{
  "n_layer": 9,
  "d_model": 256,
  "n_head": 4,
  "n_kv_head": 1,
  "head_dim": 64,
  "d_mlp": 704,
  "vocab_size": 8192,
  "activation": "swiglu",
  "norm": "rmsnorm",
  "norm_place": "pre",
  "norm_eps": 1e-05,
  "positions": "rope",
  "rope_base": 6300.0,
  "rope_fraction": 1.0,
  "qk_norm": false,
  "attn_scale": 0.125,
  "bias": "none",
  "tie_embeddings": false,
  "parallel_block": false,
  "init": "uniform",
  "init_std_qkv": 0.0299,
  "init_std_o": 0.0,
  "init_std_up": 0.0299,
  "init_std_down": 0.0,
  "optimizer": "soap_variant",
  "lr": 0.0042,
  "beta1": 0.95,
  "beta2": 0.95,
  "weight_decay": 0.06,
  "lr_head": 0.00496,
  "grad_clip": 0.5,
  "warmup_steps": 200,
  "schedule": "wsd",
  "decay_fraction": 0.756,
  "decay_shape": "linear",
  "final_lr_fraction": 0.1,
  "batch_tokens": 65536,
  "seq_len": 512,
  "doc_mask": true,
  "z_loss": 1e-05,
  "train_tokens": 331800000,
  "steps": 5063,
  "dataset": "wikipedia_en"
}
Each number is 128 + 24 x the weight over its row's rms, rounded and kept within 0 to 255. Layers, rows and columns count from 0. Numbers have three digits each. The size before them is the row's rms in percent of the matrix's.

# layer 2 MLP up, 704x256, rms 0.155, rows 180-196, columns 0-127
110:146178115141165101146148119121155105109119145140132102093101093130143124119152124106126101128147140105103117201149128141149118118172140108094114129130123099125065130097158089119116120123114128099122077147148101145148157170157159145148146141140130091102099108133119125102161171138163103094140173148097119120112090135153121135107146116183100119186081157115169120146128111089154140144192
093:110114115121160145170128101181101142108159118141159115113136129153177148105106097113135110140109093133136116114135101136114117172181100126098114178096128127118136155126120160139117136109171101122123089105115116138118102142161141166150142120091105110166193115130134141170134127171095135140109101113071107103143116129160098092123136154150082128132115159137169121092151096085101098146128
100:097116139112154130186117096114140093078137146162165102106113150132099172124132172100119174102139130113112121162130143116150139114162109112104117131138112117122174138099100154078130114121130111131139142109141119135172115139084142094180161140155125106116107135125065094115148102121106162121120166154088151130114132106143157114129104092133124140090095111137146126119110152150102165107141
114:164132094109115110148143111159118157141098137104108149114139190132141181140162127138135130081113161156135110133143122125152135172122148137124126128113115155166099132141161129114129162125108118120104109128116151147123130144132190142093130129121105112125139140163175108167148120143105141118161157113115108116140152169107126164149122114105177149104126100164152140124130125129143072085118
089:136140140107121100168095143152161143129129098162136115122124171129182127140112112101166121103130109126114121130105131156177130141108158128113128136117134112114130160141160178126116149127101129116154117123130107135102132090104130131156127186164110085150134156106110169131137079123142148118109126136157136133146154122131121117121175120132101145125101118105150139111117145097089131108145
098:182131083159118104167160105153119103162155107103146178136095143099148100160141120136139100131101114115103115141098143133116119130063127125135137191130153155112158158113104161074146120132104129125106146121096103145121097121145130154157066089136104183124139150116123147111138110086139103139178164085118165145123094098122136131139112125134119116127132141118108117180142132151160065092127
095:152108122124159143115119137124122107120102128141092088137115115085092116100193071107124153107118128142114154137119088100142104119134143099133135118095091174098114174116132068168141142164114132186106136109154179155135143099108162113108105117154131107116128149126163140143132136130129132137111145119097142102074100122165161148105127139097145120117173162154097159115157145119109131087102
092:129125120082097117119104111137137144149156106143135118139130096171104112179132117135165129140139106094140083115131139127149144156086117127149162121116126142116166127131122116153119125083128147075138122148116111137114127137113155120104132146147151097142126182120125138149136166141143126127161102114165160130148099146120096117073105105114114097118121111176131149101097104087105125135090
095:116140116148138144138127128129154102106141169148123114164101143095126127146119116133132088083150131186138127106115149119147173122167126088160115154102143143177099131106175157078104125093159143165151130117076130138110104113132150134130128116154147147128136087134142078094106150115105114098109129138108141106088116139112118106140123156148161178155148136089108174110095135136104154114119
102:145134153125111124143154123131155128148133142109116073139131133149089182078140111111154111128117124133087125153138103139107092107151115152133124119115114164149156127165136149100100155152147145106135113156097125145135135175110127125105132111116108166137154146123137130144135150124115134141146157166143125189075102056106141091098119097128169116127119109109147097130118120176123132129130
089:143140132142102091130133158131134128129114116115159073101123156163091108128119131092117125114131130135077174154135095157193136140136135106147147144124169163154125102141149151115143145126147155117112120154128125150155127141125131145127180153125153084117127148168142123133134146117103192127130145151130124123112115102109125135105154123138146148145109144137104126090161118128136141098130
109:108189125113160144134091128088112114146186092111136140120144102110125142122194161154122136120144149116127132152060154141100114098136191130135157110142133191137098127114135138111106117107080115168099155113106117107164145148105168134124122146090142160144118112141106131144105129115112103125145132172138180119142112158133151108143095121096120086132106178100088096124115127144120137125133
098:160081176187115127113131102130109151132101084087106176139156147120115131140121145117132110085129109105125154111116164135163119107111131120164119169104163151109117143196126119138171116102130121125090115124111161145134127171086137126131110130148110123109135108165164084111135101138106163140124120166120123126126139099107112140170136129167124189141094167161124096104152172093093124096110
100:127156134129135173137119123143138141138155123108133138136095128105102130132107124081121172107104139109120127159135123145075130111118091114153141105125127138156178147138119122154126114116147176150121151149092119140182115178116117071137162140145110153097088086123122117100087106112100149106147106124119129137077111137130120164135115158160114117106111136102136123122126153109158159101152
098:133146113166158153106127170100118126155151157102158146206133116141128118116096170129132125136128150088130102125142080073135158147141167144114143107123114101111090115152149153121114144104139121132095115153132113138134145150126087152115150148161096166178164160117111153143077169126088147100096123108169154117151156162116144141110122162120119088147139136128159158119103113117119106130100
100:111080127143142128146105112155100123200121139154160120085124116116082139153137142132131093108127114134099104126099166126146128108117131154152077134123101131133105142138091103099156143148107122109148103136140108109141109132110113116082090171100140112158072154081092133147159169139156125134140139136116158104074102092167096149138099120083118114169146156093138098114123119138123126129093
103:136110097184097127121141108121115130127143087118130139104139157164111088150137137120105136102081079104167099120158161151119120124125153079122174134132125152115117109113184113123146135119156126137127128119127148122152139153139120115146124132140151142100112148160144089105133062136156167137152104100079123077158130160146125110115096108176109143112132105101135143140143122136100129134161
# layer 2 MLP down (transposed), 704x256, rms 0.142, rows 180-196, columns 0-127
096:115118130101134157138098132183148154147150122132115143119148106122101118185118134153134108145155111141090162113118098105139123119108103138117135107110151154134122097159109081112084131147141120123117140142141113154143126108179146124123110113125147168107104110131094100151138144135094103140070092132122115139149177139129136129114150133122122142095129159140146133096119166177110097114151
099:136137139133090104107114136153153131119111100111145090122104130098114151146129110116153072084184135128135122164174156089158119120113127137135135050138114167126082073141136114169128114123113106134123151116175204125106139123131126109105126177144112134101116106125180125089099092116176154112133136140114148140145138140093123095131160104134137116154090116155171111151088133138145078115099
106:167112186139124142158155116157134133134110134139145136124154128151138118132136080120108154092127123185104128080114159192118132123128150117094127138155124084153123159082137142121166123134113108120189106132092110177134123114136120145110122143128144158165113141128122044167137123132173130161152147081109140121151122194119124145153131117120144094105117129133118146121166188118119155115145
106:121159151156137113139146123124124157137150050143129083139104131144138136086106115140166104130103132154112163120122126120111103159162123145099109103133131149132117131114110101160144132150094122162098072138146102115170158168123126107104120112087143140143139163153154108091153147106114091111155083111152152166118117135120109120127144139147112106061105173157119135152077118168156119084128
098:153124135105090119135118138124122106118123112119142117090115156086083141104167093128148144093140150133105114094119127145123159135119153156122113160098097099117140170093110150104152127122112130170123103165097104126105156133142092186132128155138104138127131133152167129169115135108133155139113131147126118096083142157125156165174151144115188102148101169123129129151097155151142155125167
102:123122130167134131078133100086102099085110173117133127155161149133115162128152139140161146117143096131121142126127157160104126120077121101140106069121146117152148095154085109142102120145097107128162095171133126060106141122130152129090134076149136073146128096100145080157094129144138157097143164098126125130093153159145132095139164143135153158152125142171149107127150131156159118108118
099:067109119131129115147123172113149175100159116094107140147166131155145128124115129139123113163118151078124089121109114157145176154109092179125097129151129121175108127149152152131141108149131135126130131109139094105149121141166094102184137112145184139107164104144118117123125085113116146148148154150124109106172099131173125130122125082122095107137147124115139124121127166122115164166150
102:169187134153142091178119119118112128121104119103135128147138115108158135158154115122139132114116139164158149127125142155097137125083107122128155176150142139120156143117130164147119116131107090161129117059090131080141117131110110100152089107171178107106112141147091137112194143132116135144170118126136103086124151102135108142143134157136194104152145144128117116173166138161113141097170
099:115157152091104149155104098134129143110084128153160128177191136143131086141160099137108134148112123159117119130109140076148107110110115152129134118144107144105140159143131146131115154123119150143179156148138100108146100147134132132142159138123114173118128110113101108178160109131178117175123138144162147116153163148099144130133109158133120114100126150123124061152143126100110123112081
099:103104140111087086119182124139167089131099110156124128182148136170080133103163075120133120151088075103114166125117156148129121128133153123166152138184163123157132145093131155130122162135110152175073143079108131112136120132134147109118144096110117155117145155133097089135144128149116123164156155159151140103135055117125119102134153155169113108125139101139138111086147140117137125122131
101:127107156141178134100110179128089139122141117148116125116119098138106154147122121126148126128127137132125149105093117098139117145166125137072123170123154135209134106135108167090120116113102182116118105191080144200157146157126124146126150103136138143108137141157140147161140105103125171144112120157140159122113140106134124146121162135130148114125123124081182101090132103129127116100147
106:121130136143147163131112121153148133135112112130126140093138120104160081129175135140104140106137141087101094146132113100119085146117078090129101102156130104116103164107086077145121148088163135147127136109155071136144079074102134153152088129122172190143122160177140129164112135122139123122131119156137142098086132127129095136171141144121101172123157125080115105158148132092127099116122
103:117175123123116110127144179149113131111134130123155122188172098121136102110102125142118103182116127201124104094111097125125111142130133133147171159100116155097095118100113142103137181144116126109156191167100094115099177128162150103090137094091125129110156158148149140112120124136161124129170123165138151125133088085123131163149152107114174115128189112131113122100100099094140122093144
100:142107148162122133161134138097097138090132129137172136139142121146148108117131150179124102168108116110135114099090163163147161114155170123116124153140166121157108134125158132129126114135131172118158101152138144140111115134096152145150147128080127125147119116092178105135125131124121139118170098136114151164153106140120104135116130080152125078175080122086135123099107093149113093121127
098:092142136127156127192098111119123135119127134138144162124132135089114114149137072089140104106128126159154166116148142148107140132095137110106105121140143095127146127088188110108164118138130085131089141119099130127118136126124089133139152179121095114149099083125141083154105098133129099126134141184148170159124151144099144111145120121161103119148133130153136150141130123097129114145101
102:132158131104176162122130090125095149104124104096116134101151164142121153105142125166152156149160122137114131133202107132103109116133084104111141138155149157149135138141162126135116124141149127123112183136114122159167131183151116159128156132161092132147137127147119126099126123120102114087134111102109085094159120113148139128091115148107099118138137156117165150152143158149131118129101
102:140131130076106169165126098119108127082075130178155091141155123122099163112128102092115117110106090135108165100144143095151148146105119157108105083100118098135183114140094127155118134128117112119088095186116144100122116150168107068097140130103115124117152102124103133127147164116156130179170142139134121165144114116139089136120144144106115109133136096106120182118113114111117118117128
# layer 2 MLP gate, 704x256, rms 0.156, rows 181-197, columns 0-127
099:153101162089102092107136125088139149128087127125123128144121117104138115138120143106162115144147149148112154166124145110124129128082139157128142123157086123096116132099148106159150102115131124127167151145137114121140176151114102149119112102163169129147085126119169098110125090106122136099123160135146115150096081130102119122122121089129113093123128096135084153173110152135178124122091
103:152120069142116138119153165103107111141124082141095148159131126139163100153151128165157122132127126148119129158123113135117101110183162096138127114132220129108142125123138144181089100131092162146118145143085129124111118105129141164115085120094111140071154100118135126111122160098121111067160094155140135119141179107086092127127107104103090107136134096133145142130158123122155108163111
112:155107143118096116160130137163135147135114107105137166157112100149101136148133113168171163141091093110088115116149093124119101134168100121124132125096149115157103120111127109157132116147108130131077127140122168144123118156141111144147135150104168114111128119140142127135134100099147166130154120059134081076083130100122143148136137165137122095132128143110143136121083135109133135140150
093:122107096104166158055147089145161105130139141109070111090156100164100127120143126142131125163148138095135154142143135086169098119134120136104125134139133116135163099139135114104119154117105087125115162164099169141133122112131128099116165128152103113115157113127124141150113128157145151121135134135143130148084167159133123119153152114117152151126094093129159126117125093102169132157129
101:118102101174124119114153174133110160152102096124104120121142189118125142144094154107141124136163138133136147097130143138164112137103137159148138136146128119147150088141104137134138114117130129143145116078115101090121177186135117084141116118126189112164138134127136130124137124100098182109138112137156180142122103129107091141128174134075080085157123111113125166093110148141129134161191
095:138116121115125122083140111117097112115093136150125057130123118087102129122142070119132117153101133105129142152160128125126117097138173129135095155125125184117163118111134100139130115182111144145142138158116136142156157091133140151136130111142130126128156160138166153126124144130119088148152156157127128157113109155118125121108114119103118098153162127161116163129134119118119142075092
101:142134142105133153118132156123119111111150120123119116077100122149116104120150093131122145131131138096107115127139154084134092154126160151126101108140087097147151135121137097099184158122106099111165141144136106155134148126121095138134116127095093141141157144145150152119110117143140200118127131134106166162165104177091129103150087138127147142114101143151134134118122154113169147128115
098:100148106128157128098124112120144107154119107132123105142091132140135118116095152140134128170142125141099172176128107138172125156136157134128118135149082149186118108233122130123149126117104113092113101139085145098110124106117099141116092150127138142150114100136155158086145110145111110108079118146105112101130118101111111086138160110095151143124147133174127109113107142151128104085155
116:150128107093116124141188134126131138109171111125130145135123147137119124105077163092159154107108171134097162148105139124120150146144125176109168110126163096140129140160128109087120138115169137078155111124111095097133139113096162122162129157158101115144151122092181145132164118154108150071079125114127133161095124110124113151123134146139144171108120154110123098147161138121138144165132
095:150119116101136104122140147138115108128117112127120128167099099146082178131126108080157149132157108110135115124081131135158099127137133125121146164157142173143109119169127131157146157154170111134113132185097145130127089114097122139141160107153145118149175144138153144133139130100117181082107152144170144120117122096128083120105189130093138154108109119114122122118132092092134136077129
107:120079087125096117103143112164131120113144128104125132079144144137152137139111123117141113125074146089112107102118114144151142136094102159138148163105092113140124158154112141071162163142102120128118056140106093117106166129161141146111117133153117082121121125122144094091127084131134189118109151137120167114082117121134156141166153156111172122090113087133119152091124123133116125119163
105:143112113132129097145127161142136164150178135123090130127121136125081127118111130173188143191078112108100147084113110107131108156083109151103150148120100090146067137136125111168150142148109100171107153154080090092104143106163125123109161114169151112088148095152119147134100115113104129098107143140121124151149112135148154157107185152140134146146139168140117133106103103110153134129125
098:124111161122160122163104111164137143136110146171111113138117107107134104116089133155086144144125126132115153145112145179120107109169084118137139139149120159119125191139143143179127113127155142164117092134133107129167112176137125066131092128128144157128145122144117118123110147125099161099157147148113129125056153145124138137155140131130103085144116115086142111117123087094137156185091
096:106101119104142174092123104102110142107128147117101149148129113126142133133160130138150130113173100120134120105103091092176125127143114124132179133128126099109120112153148161112150113109148120163139093167149109132140081113147109153158178090165132119152175135134072120095176128088123097123133143126072124113137114152102149120119090130126120127136110149102119103099110138127117110111116
098:099196128082136124128087105122121131183145123091150105136153151103109108133121164167085091135151115157149135102140124107113176131118109146108133129148130138155160128095162157130080106142131101105168112140116114138139118128145121105080114113132148136099108099129128117127124101139110106126100136103077148149067143130122110136124116131092139093119120140114121119117147130111165125139125
104:119089096179146150166146124124107120109137096128158101150144145169106083122138125156167082139098102138165126129115086102125127118088139121107183109153125186114098121121167142146121107136133145120165176118086101114143139119111104130111138113115131145100140159150142113115091098142114140096124144132116109109093123144113143124130103133107117143118134128132112138145123121147116095179137
099:127167157103098091128141120171143131090051148159138126127153157092091175170134140127119110109163127088136115180154127097128155110121094152132155122149164134124142092094180123115088127120128122090084129172106134109135165124117159152122135102095082091134119135126118150185155145136119139149075129148150196121182128130148148153100091121113144170141122141129108185149163107125129135115138